config.toml
num_hidden_layers = 12
hidden_size = 768
num_attention_heads = 6
num_key_value_heads = 6
head_dim = 128
intermediate_size = 3072
vocab_size = 8192
hidden_act = "gelu"
norm = "layernorm"
norm_place = "post"
norm_eps = 1e-06
positions = "learned"
qk_norm = false
attn_scale = 0.0884
bias = "all"
tie_word_embeddings = false
parallel_block = false
init = "trunc"
init_std_qkv = 0.018
init_std_o = 0.018
init_std_up = 0.018
init_std_down = 0.018
init_mimetic = 0.7
optimizer = "muon_variant"
learning_rate = 0.00609
lr_mult_down = 2.0
beta1 = 0.9
lr_head = 0.00976
warmup_steps = 200
schedule = "wsd"
decay_fraction = 1.0
decay_shape = "pow"
final_lr_fraction = 0.05
batch_tokens = 262144
max_seq_len = 1024
doc_mask = true
train_tokens = 842400000
max_steps = 3214
dataset = "wikipedia_en"
Each number is 128 + 24 x the weight over its row's rms, rounded and kept within 0 to 255. Layers, rows and columns count from 0. Numbers have three digits each. The size before them is the row's rms in percent of the matrix's.

# up: layer 4 MLP up, 3072x768, rms 0.0242, rows 2457-2516, columns 528-575
# down: layer 4 MLP down (transposed), 3072x768, rms 0.0215, rows 2457-2516, columns 528-575
up2457 104:108126115149135142118165146128118148138119157112111158140123151117127115102165117132085096142128136119130092156097112133147109135135184129107125
down2457 103:103113112111113128110117139133095143144151130154115107125106097106161082114150125115165135126143123128154165095148141106130068133124137110136133
up2458 099:174125131111113106120097112132136110160100177133131197110140045138143157158103151147098126115129162089110098138108084108112141147147120129178102
down2458 098:099107132150131141080174114129158093155121171147103152141133126151110146113113147146110162070119106134156129113103160123173120138130126141084106
up2459 090:138129127132121148119116121161151089131170113142176131095133125093140151120125114165120102137102136151112124136125171076140139137115133142137113
down2459 087:145128124128121155116124139162138127159142126111092096120132114118168074102132076104115095107155151149162123134140103130116140145097127104178084
up2460 098:142099151092130139134098151113109134087092129158123121099150142176114120132101112098137121132133056142130085169127104113137113129110138138148130
down2460 096:162150112109146143112154103156141114158069170092098133127137136137125198179147121134138089149148128157073174125136153096091109149146111175135123
up2461 101:120159102106122147135186109124136137112131136144156150142155113110136121104170142137111133123116184102111122133102136116071137118095110107162128
down2461 098:135133117129150141143159108137131067171114128138139114131134150110119140115161141124113117171177140090129119080087140127147101120073128136139121
up2462 076:160148123104114134115188161086160143127097158107131145129147127147124177125111140135179106148146085077142122102138159132137135127123049108112127
down2462 082:165142097117181099127138124147122144140114139113090103122150159119102083084106148195146152080123090143113106157124151149101157102125111152115129
up2463 100:091160101084110113115161144166119135067142158164119093127129111168125128134117137138084148144139158140160158105139138110134157119112111116082088
down2463 100:104160172128151114168102088141100109126141126127169144109129161146120169156071139149134154102142163116139151127118167112134121142143106156122095
up2464 098:103136108110155152128099099130111155142171153145112130123095129147122116087125109123181108117125106144163113121158109141125123111145126143134111
down2464 115:101126088085125133104122162138120128139124159128099125127100132169136099148136126154144113157144073122128132150097120167140127114121159162126105
up2465 090:166106164098101168157108135145103096143106126141134117152119153134116125143164129134161110131135138087098096151134143105149103135113153114128082
down2465 087:121129118108144168132159117121130099140092132147126098091124118102147101149171165118139162159112151183113133152136181096148134102129145139125142
up2466 104:133121119101133134123113127115144173131110102090107158120125156126124128088142141114188125145107195146173124111110088141178133167115125102146078
down2466 110:111119124095125074128145100143140133159155119119135115120122092135103132141107105101121098159174151105130165165092180084085173115177061132095105
up2467 116:103142121097112139089161132136092084127152096100124140134107104137094078133089100116139116118108180119118123129163102108129120124157133114133094
down2467 114:119133108106135145161116128115110127116122079105084103079137130109155122153130126152174124101147112084139139123156087101167114119108114114119101
up2468 108:099196133115123120126166093154120062176115177079126137133137146141109098149113118136097154105139075135108097125147137114153140153096120093129131
down2468 107:138164107115139127103086149107087098117087112130078131150173133105137138147103069141135152132152089102163152147151179128128139152082133134132077
up2469 099:093127113170125116146105086131125123164126135117131108110111124142142114127132131118143118155197152115096169170131119155177140122084173117112147
down2469 099:141071098143100177132139177139119117150127135128106141102106139146115160159084143150088128125110096070155109136133141082166067115146176114085093
up2470 086:097143073133130109102115134100112106135160144067118093061131141136108135127124131129134144143115125171152133139142110129130120083150094141094094
down2470 089:155167104108110152167128176148131137157131125162107136172097136125102126135113114113120166120104120150110130118117180114118141108116127132128100
up2471 095:166118123095082167145156131138161116122076105135138091134108081113153084141126138130158122142087152129125138128146119081092154109114190090063108
down2471 096:122140159161172110120144106144110106133107112134155168122138121119097092121136133149108092170113132101128101125155149104136162111143120099151093
up2472 124:117149119136143167118131110122111120086140169122123147148175104114117124122139151123155132096167147133146100168096150074129091130077132111102158
down2472 138:125136118123158118161118129128146131092169129165123163087127145134178122103112129135161150128099157169160128155095141164151069111132110132102155
up2473 104:134123076165138115178127102117110087147112143117124090140105141122169142100192150151149139148093081103129137166106169149106099093125127156154118
down2473 104:144115109138129159132111156130082111142155133156109100132119120108128164103150104139138126130070138136114148163151128138122118108136104154115117
up2474 091:108125115103123110147186120089146159119140089102162124129123096106106169124123145127102145138114146092187135119147140100141141129178132137097081
down2474 090:105144150120112138083125139130164156145132102138157110124110141117095143134115093125130105138153125146107140116149109115138155123117154107134154
up2475 097:124124132150158168150135150147140086134116077129156158103120147113157101182126114096146109139140113168170127115147143147119130100151154096083102
down2475 089:116163169153154130087164130144086107166152165158102153157124154134134085118135133085173123170127146084133108127149132124193119111118165108177155
up2476 104:115120131133090134129143119155145094120141135137108169163136149112132123136136142106156088099151142142093103141166149084142146123125126135122141
down2476 097:111159120157147118119134105128154130125118133121078111186117119103098112108095107127159150123106110101125118137158137092171094138110135119155089
up2477 100:162116133110116111125131153133109117147132156118145161144122098158142159105140146137142085106133168137144153126185105133116123140126134144152110
down2477 096:128091114106195128112101144130115132098113094116105136112169116137106084131190170118109167126096115143177147146141115099126130123101167108101166
up2478 092:132126117123111101112103114142094147144094152113127139173120140108116163115107096153130114156131109140134141122121124134095105161128132128140091
down2478 090:069159144146144112162141096144119135146185169112140135154159135143111110091143108121156115146173149106089094132162102135170131155128117166118137
up2479 106:156112139108120080165125140134102099098094125132120157134146160148189132142155077139088116142170118096125071165126147124107135165126141105125091
down2479 106:161145157133108086158134142100155088105115043094112139172149148109153167130108143166131127118173104113189089131160098147129158105166102107129118
up2480 089:111156158146108137131123133078144098135105164158134104119142120161123149165139122142120121141129115144115119140129136120119114110139135162165094
down2480 084:154156104162159100114123134132120141103168142147141074102108126131111098126124170109148139117135170176123152136151150112163172177148140118136157
up2481 094:091112110125172082132114101168169145096167112109113126092139144138106144130165102119173142172131085156103108160134167127103094139155116056151059
down2481 098:072143155086150143104098113175141143123143152113138146141106142158116170134143127140140147104138120165088134087154109147152116130175126100116089
up2482 100:123118144108139139108140167128113137132140115123139065095089145123113106160154138100136066120113112138138123122132122139125140103146147145102117
down2482 098:120170133125126114161072167132095089096157164140127139151103151115108153152103135096108181132148148143144093132074144103103082148182126132126155
up2483 098:144125108134150058092170110145169129143147117136177148151168093119082096155096118136143130140117153144085105121116088098123086138126145060110094
down2483 095:127118148148097074121118113131121139105117114129122109094112110138109117147088105102161119099144152120107182127169118127141143150080116110126114
up2484 100:092160123167159146167165142137121086170134125140128133104130123138091131128129085129103129157133114116127108117092092129082158104126126147074101
down2484 095:145127141124135118068131183095103115100092139128129092138125164127138155152121140163116120109093111139119105154126117121111144189132129100093111
up2485 101:117175134145153108129167133167160114152114142105154158132114128101141116107131143116165113127158154101098146129110168132174154123111098167116132
down2485 103:118069141105093111167145123144100126114094116154148163143095148139115078121142106148145142131143126127171103152137132172123147116121163117166170
up2486 105:152131124130131169120160123126080127127139130131076093115081082162069132095125162119121100124111112109126128123127120133118154170120194144119119
down2486 097:141140128143136096086085138143109170091131113143124093106132164126086124119099174173141088130136121119165171127124140108134146129151114200137127
up2487 106:110101116156098158134141118128127149137107107169131180134103110181156103134095091106164113094130140136132120113124137167110170130144128157162137
down2487 101:129165147120051113080116094140065186107086105090114155151107073157125120111119131094151097113136106094093102122139165143093138189132113106096103
up2488 101:168124140082114097170076151109153103097132133151119111118104140094165140137130088127121116140093144116125172108132129139125105096162141093112126
down2488 103:097185120132117126117094126126146120126143164175118134141097116149127104141137113158140140123160157097125135118181136162158119135136135114173102
up2489 102:154135117119129091121138105150166138140136141095155126143098131135124134106127160149141125122126155154156122116144106106113145142142123117158157
down2489 100:151101117106148155140117132120105053129137118125152136188139186140143119120122158123133125180170165114139087171132137101126148136113088170138146
up2490 087:153116160095106104145143161085152087136136119147189135111145114120140129108144115100158136153168166100109083178069103152112147122150134150122144
down2490 085:133150135085114111105115084171110155129138096148094085115159073126126109133116086103129080126185147118088142149142132113123094131103139147182156
up2491 098:145096127107104111103098119143128148148177130154103123129119123140145134166096132152144101139174135111161153123125144101070125098077084105136104
down2491 100:122099170131134103078085128143104114095108098106136126143125110131184117124104124140126103129125117157124135120134150168131130198156149155139146
up2492 101:095082130163133108129120112117171100177148102164093134145121118099095094148164142135138112149124122156102138128096161120130117098113159177119114
down2492 099:176148107110145131132160124180156160122092120140168166116095131121159142158110134106184079127087149100097136150118159114121131157107118147116099
up2493 099:112130149129110148122107196135119093136111151139089107120168123142113103106158149147146114093159155142088175138077156131157127127083113115107151
down2493 092:130111142113124139112134116132132136086069060136156098071107121093131141111145137135121110128128117092150121141081122127130135117178114071124149
up2494 098:116116144143125118095116111128124119152130088148140120161114102127139099104146124133112122087118095141103157116139107139098124151112118150119099
down2494 099:137093144122161150087174111147153139147098128074108124167134122125098081076152095144109109170128131143160140114111140135094164151124106125103105
up2495 105:156133106148083170130161155092119115135158112127154117088101088115125108125136130132204113130149138109160095140122149112154166126147131175118079
down2495 099:115086095123103106153173091136110119110153129142156145112168106087107171146121168143165149094130158133125098100157120119129139090089143135142174
up2496 093:129123153153146147132099157121090096142102125136123102143141160145153120091118117121167126127134130123121100135127133130174125107116102148108131
down2496 090:074144159160138153133100157155102147176109102148152140127200106171137135151121138130107133088129128152127128145156102104154140117093132127110127
up2497 094:164109114119126145099145136152123149099141106161107124123095101122130159148139135142153128109148099138159121110122088070104136120188159150167114
down2497 091:143108107171135122091127090142136119144098118128114133158115153095136124131139074152133126077127117132132124110105135109127094114095158115144129
up2498 108:113146124151168146121138150099135120126141148137132123158106146113163105141143102146115145120111071119098148123078118112142123108124146121093094
down2498 105:119129100101137163103122125131101129144124097134122169161136163144069110134126154118105156074117119155119142109115122119125119110111116159127093
up2499 106:075138114101107153123121117145150106159153114147092139114170142134115114155185145127123111062099103172110112167163126115123096120172094110120139
down2499 113:101137112086142108126168159128118132123137140121090146144158131194151105096161100128116134113125156117121137087115132144156089119127096137125148
up2500 094:179178124144133124105096151160126121119079163103087172097104152097131148125120147156132153087142119129152133127150116138107105109111110124120142
down2500 092:150158126098108132162130104094109154118073160144134150106118104114139135150147161112115095116160099144138105141128118157115173120126164118077118
up2501 097:141137162093101128109171107111152102137172125095106157148084109174101127154135132130149129143101133147063129166165091103179116107092137126135152
down2501 093:141111134145122137107164144108084092126136123146113178124160132151116108141175131138170138102129110139107094169098106132094119148108104166143148
up2502 095:139124130117150142170112121113148104143123122130160131128119107122142147099135125127153147106113135130134095128172136143086094106098122132103119
down2502 094:094120144113117154166108144153097120177102154151122117098096131115166155109108103125152107111123122127136134140136137130132131124152119163118163
up2503 106:116188122123145168125120116095134105127151128134146136129128088152136144146107155129110085083174142130105187136161156183097130166135155143088112
down2503 107:129109104129155095099142157131116103141105148137145126157123088130134129129116165129100146101102134102145121135186120110149154110110132152110106
up2504 095:126123143129120108175135113111128127157163126109146114103153134114113121114139125138162137182108161146112121114168056133132130114098146146063145
down2504 098:105110098098161113166087081076117166132110103109114115147099116151126133152109128172110128118146151159110078129102136126102120067114118112130136
up2505 104:126129165133145156147154080138161148133089132166108151119122112125090121131127130105137158093139135131119095159140135107140111125119082147118163
down2505 106:107157155113102153131094135123129104086103145126130162135147121132087125132132122148153165152117118134115133091111126156139118134102130146101083
up2506 104:117100121106105126096145154111123118123166100155116119145194094166153126160116137091160128115123160121105103102159155147118138174096150107154106
down2506 115:138130155114155124107096140090121117090157087153090144108165142159122144118118144147118154116147096126144141127114118120141154120175104108146130
up2507 091:069181098100125130126138101126132095074127146068147166087136110099109160088116144111117132154122119132152119110085111135086113150137176114144147
down2507 099:107155121141120127126092133109125092132135150130121136141116144129120136172122111101110157177110141107160140135177134150105112106164107131145080
up2508 109:086171099080156126125157123155135107126161103065140111137096141138152113110070136137157132089127144184142123138116135142146102122114116097088059
down2508 102:103099129098149119130096114126107095108121071137107102123091116099096127107157095120105126140164123155179147154133121148130165039128153100117090
up2509 092:125120121155110159134142126135103110109146116091127159139133137118122072108147116130144116134160108121164103157078133138128134161132120136119163
down2509 089:132134122092129177137118050175135118094094135169134144171150124102113157149146178123152167148124121149160131168112161149139123124149162110136144
up2510 101:109136127158074112116117167136148109145142163152158103138109126170139126152149147138123159146131127107109142118148140134121163106157108151104134
down2510 099:136140134145137106128138148131099136133168159090135134120090124126106143144175095135156141114124110130103136155127119118122117140130119124105148
up2511 104:130138148138158130128118135139157124138114118134153129113109131133167106126104166174135101096119153107131124083198138106154126117136125106129082
down2511 103:100123189134091129108145113139107140153147082110159098146175130130109095156043093119072139108110152119135080112100180081165143127152102147101153
up2512 099:133129170126118125134115122098143123105111115104113156116083130141121158127171119132135133128144127127098103113144154101112139091113147106097121
down2512 098:163127163105093071123102074128141121170101115143147093141090165126082131121148115149116111108159122146155123129137141127130102114108135151144155
up2513 097:168104116157133115116135141105099134120112150101063109145144145148162102175117116139107149103147097127141130149099126089146079145117131078156109
down2513 093:154121095157096110108099148152187135122131152133136167122093130145085133170112071102139145108115101111079114132171107094154162116082121119117097
up2514 098:168141112154136104093136148104131113121149136150127185161166158125128115126125109139145120118140132090149113173117115134148130111148159113135125
down2514 094:142104098158105187120166138114135148121111109089124130132094145124104115114144138090156080119135152116148124111128134107097150110148074165138169
up2515 101:128098097142053147124140164124147110153127145107144097126111147115163140152187128118110129127147143103129133134143059108118131128116078133114122
down2515 096:130138085134107173085171151148132149115101146128124077136103146122145144191116103066123154134100154096149139135138127131161095122106174135151148
up2516 104:133106138166087172151129128138126121143130120125127096157144132109112137132141158114132146163102128118136124155148120152144137152144169112083157
down2516 104:097154092122063159131126173107127160138102154117166112124131100118115108089142131149124148118133145110117110084127115125153179182130113109080090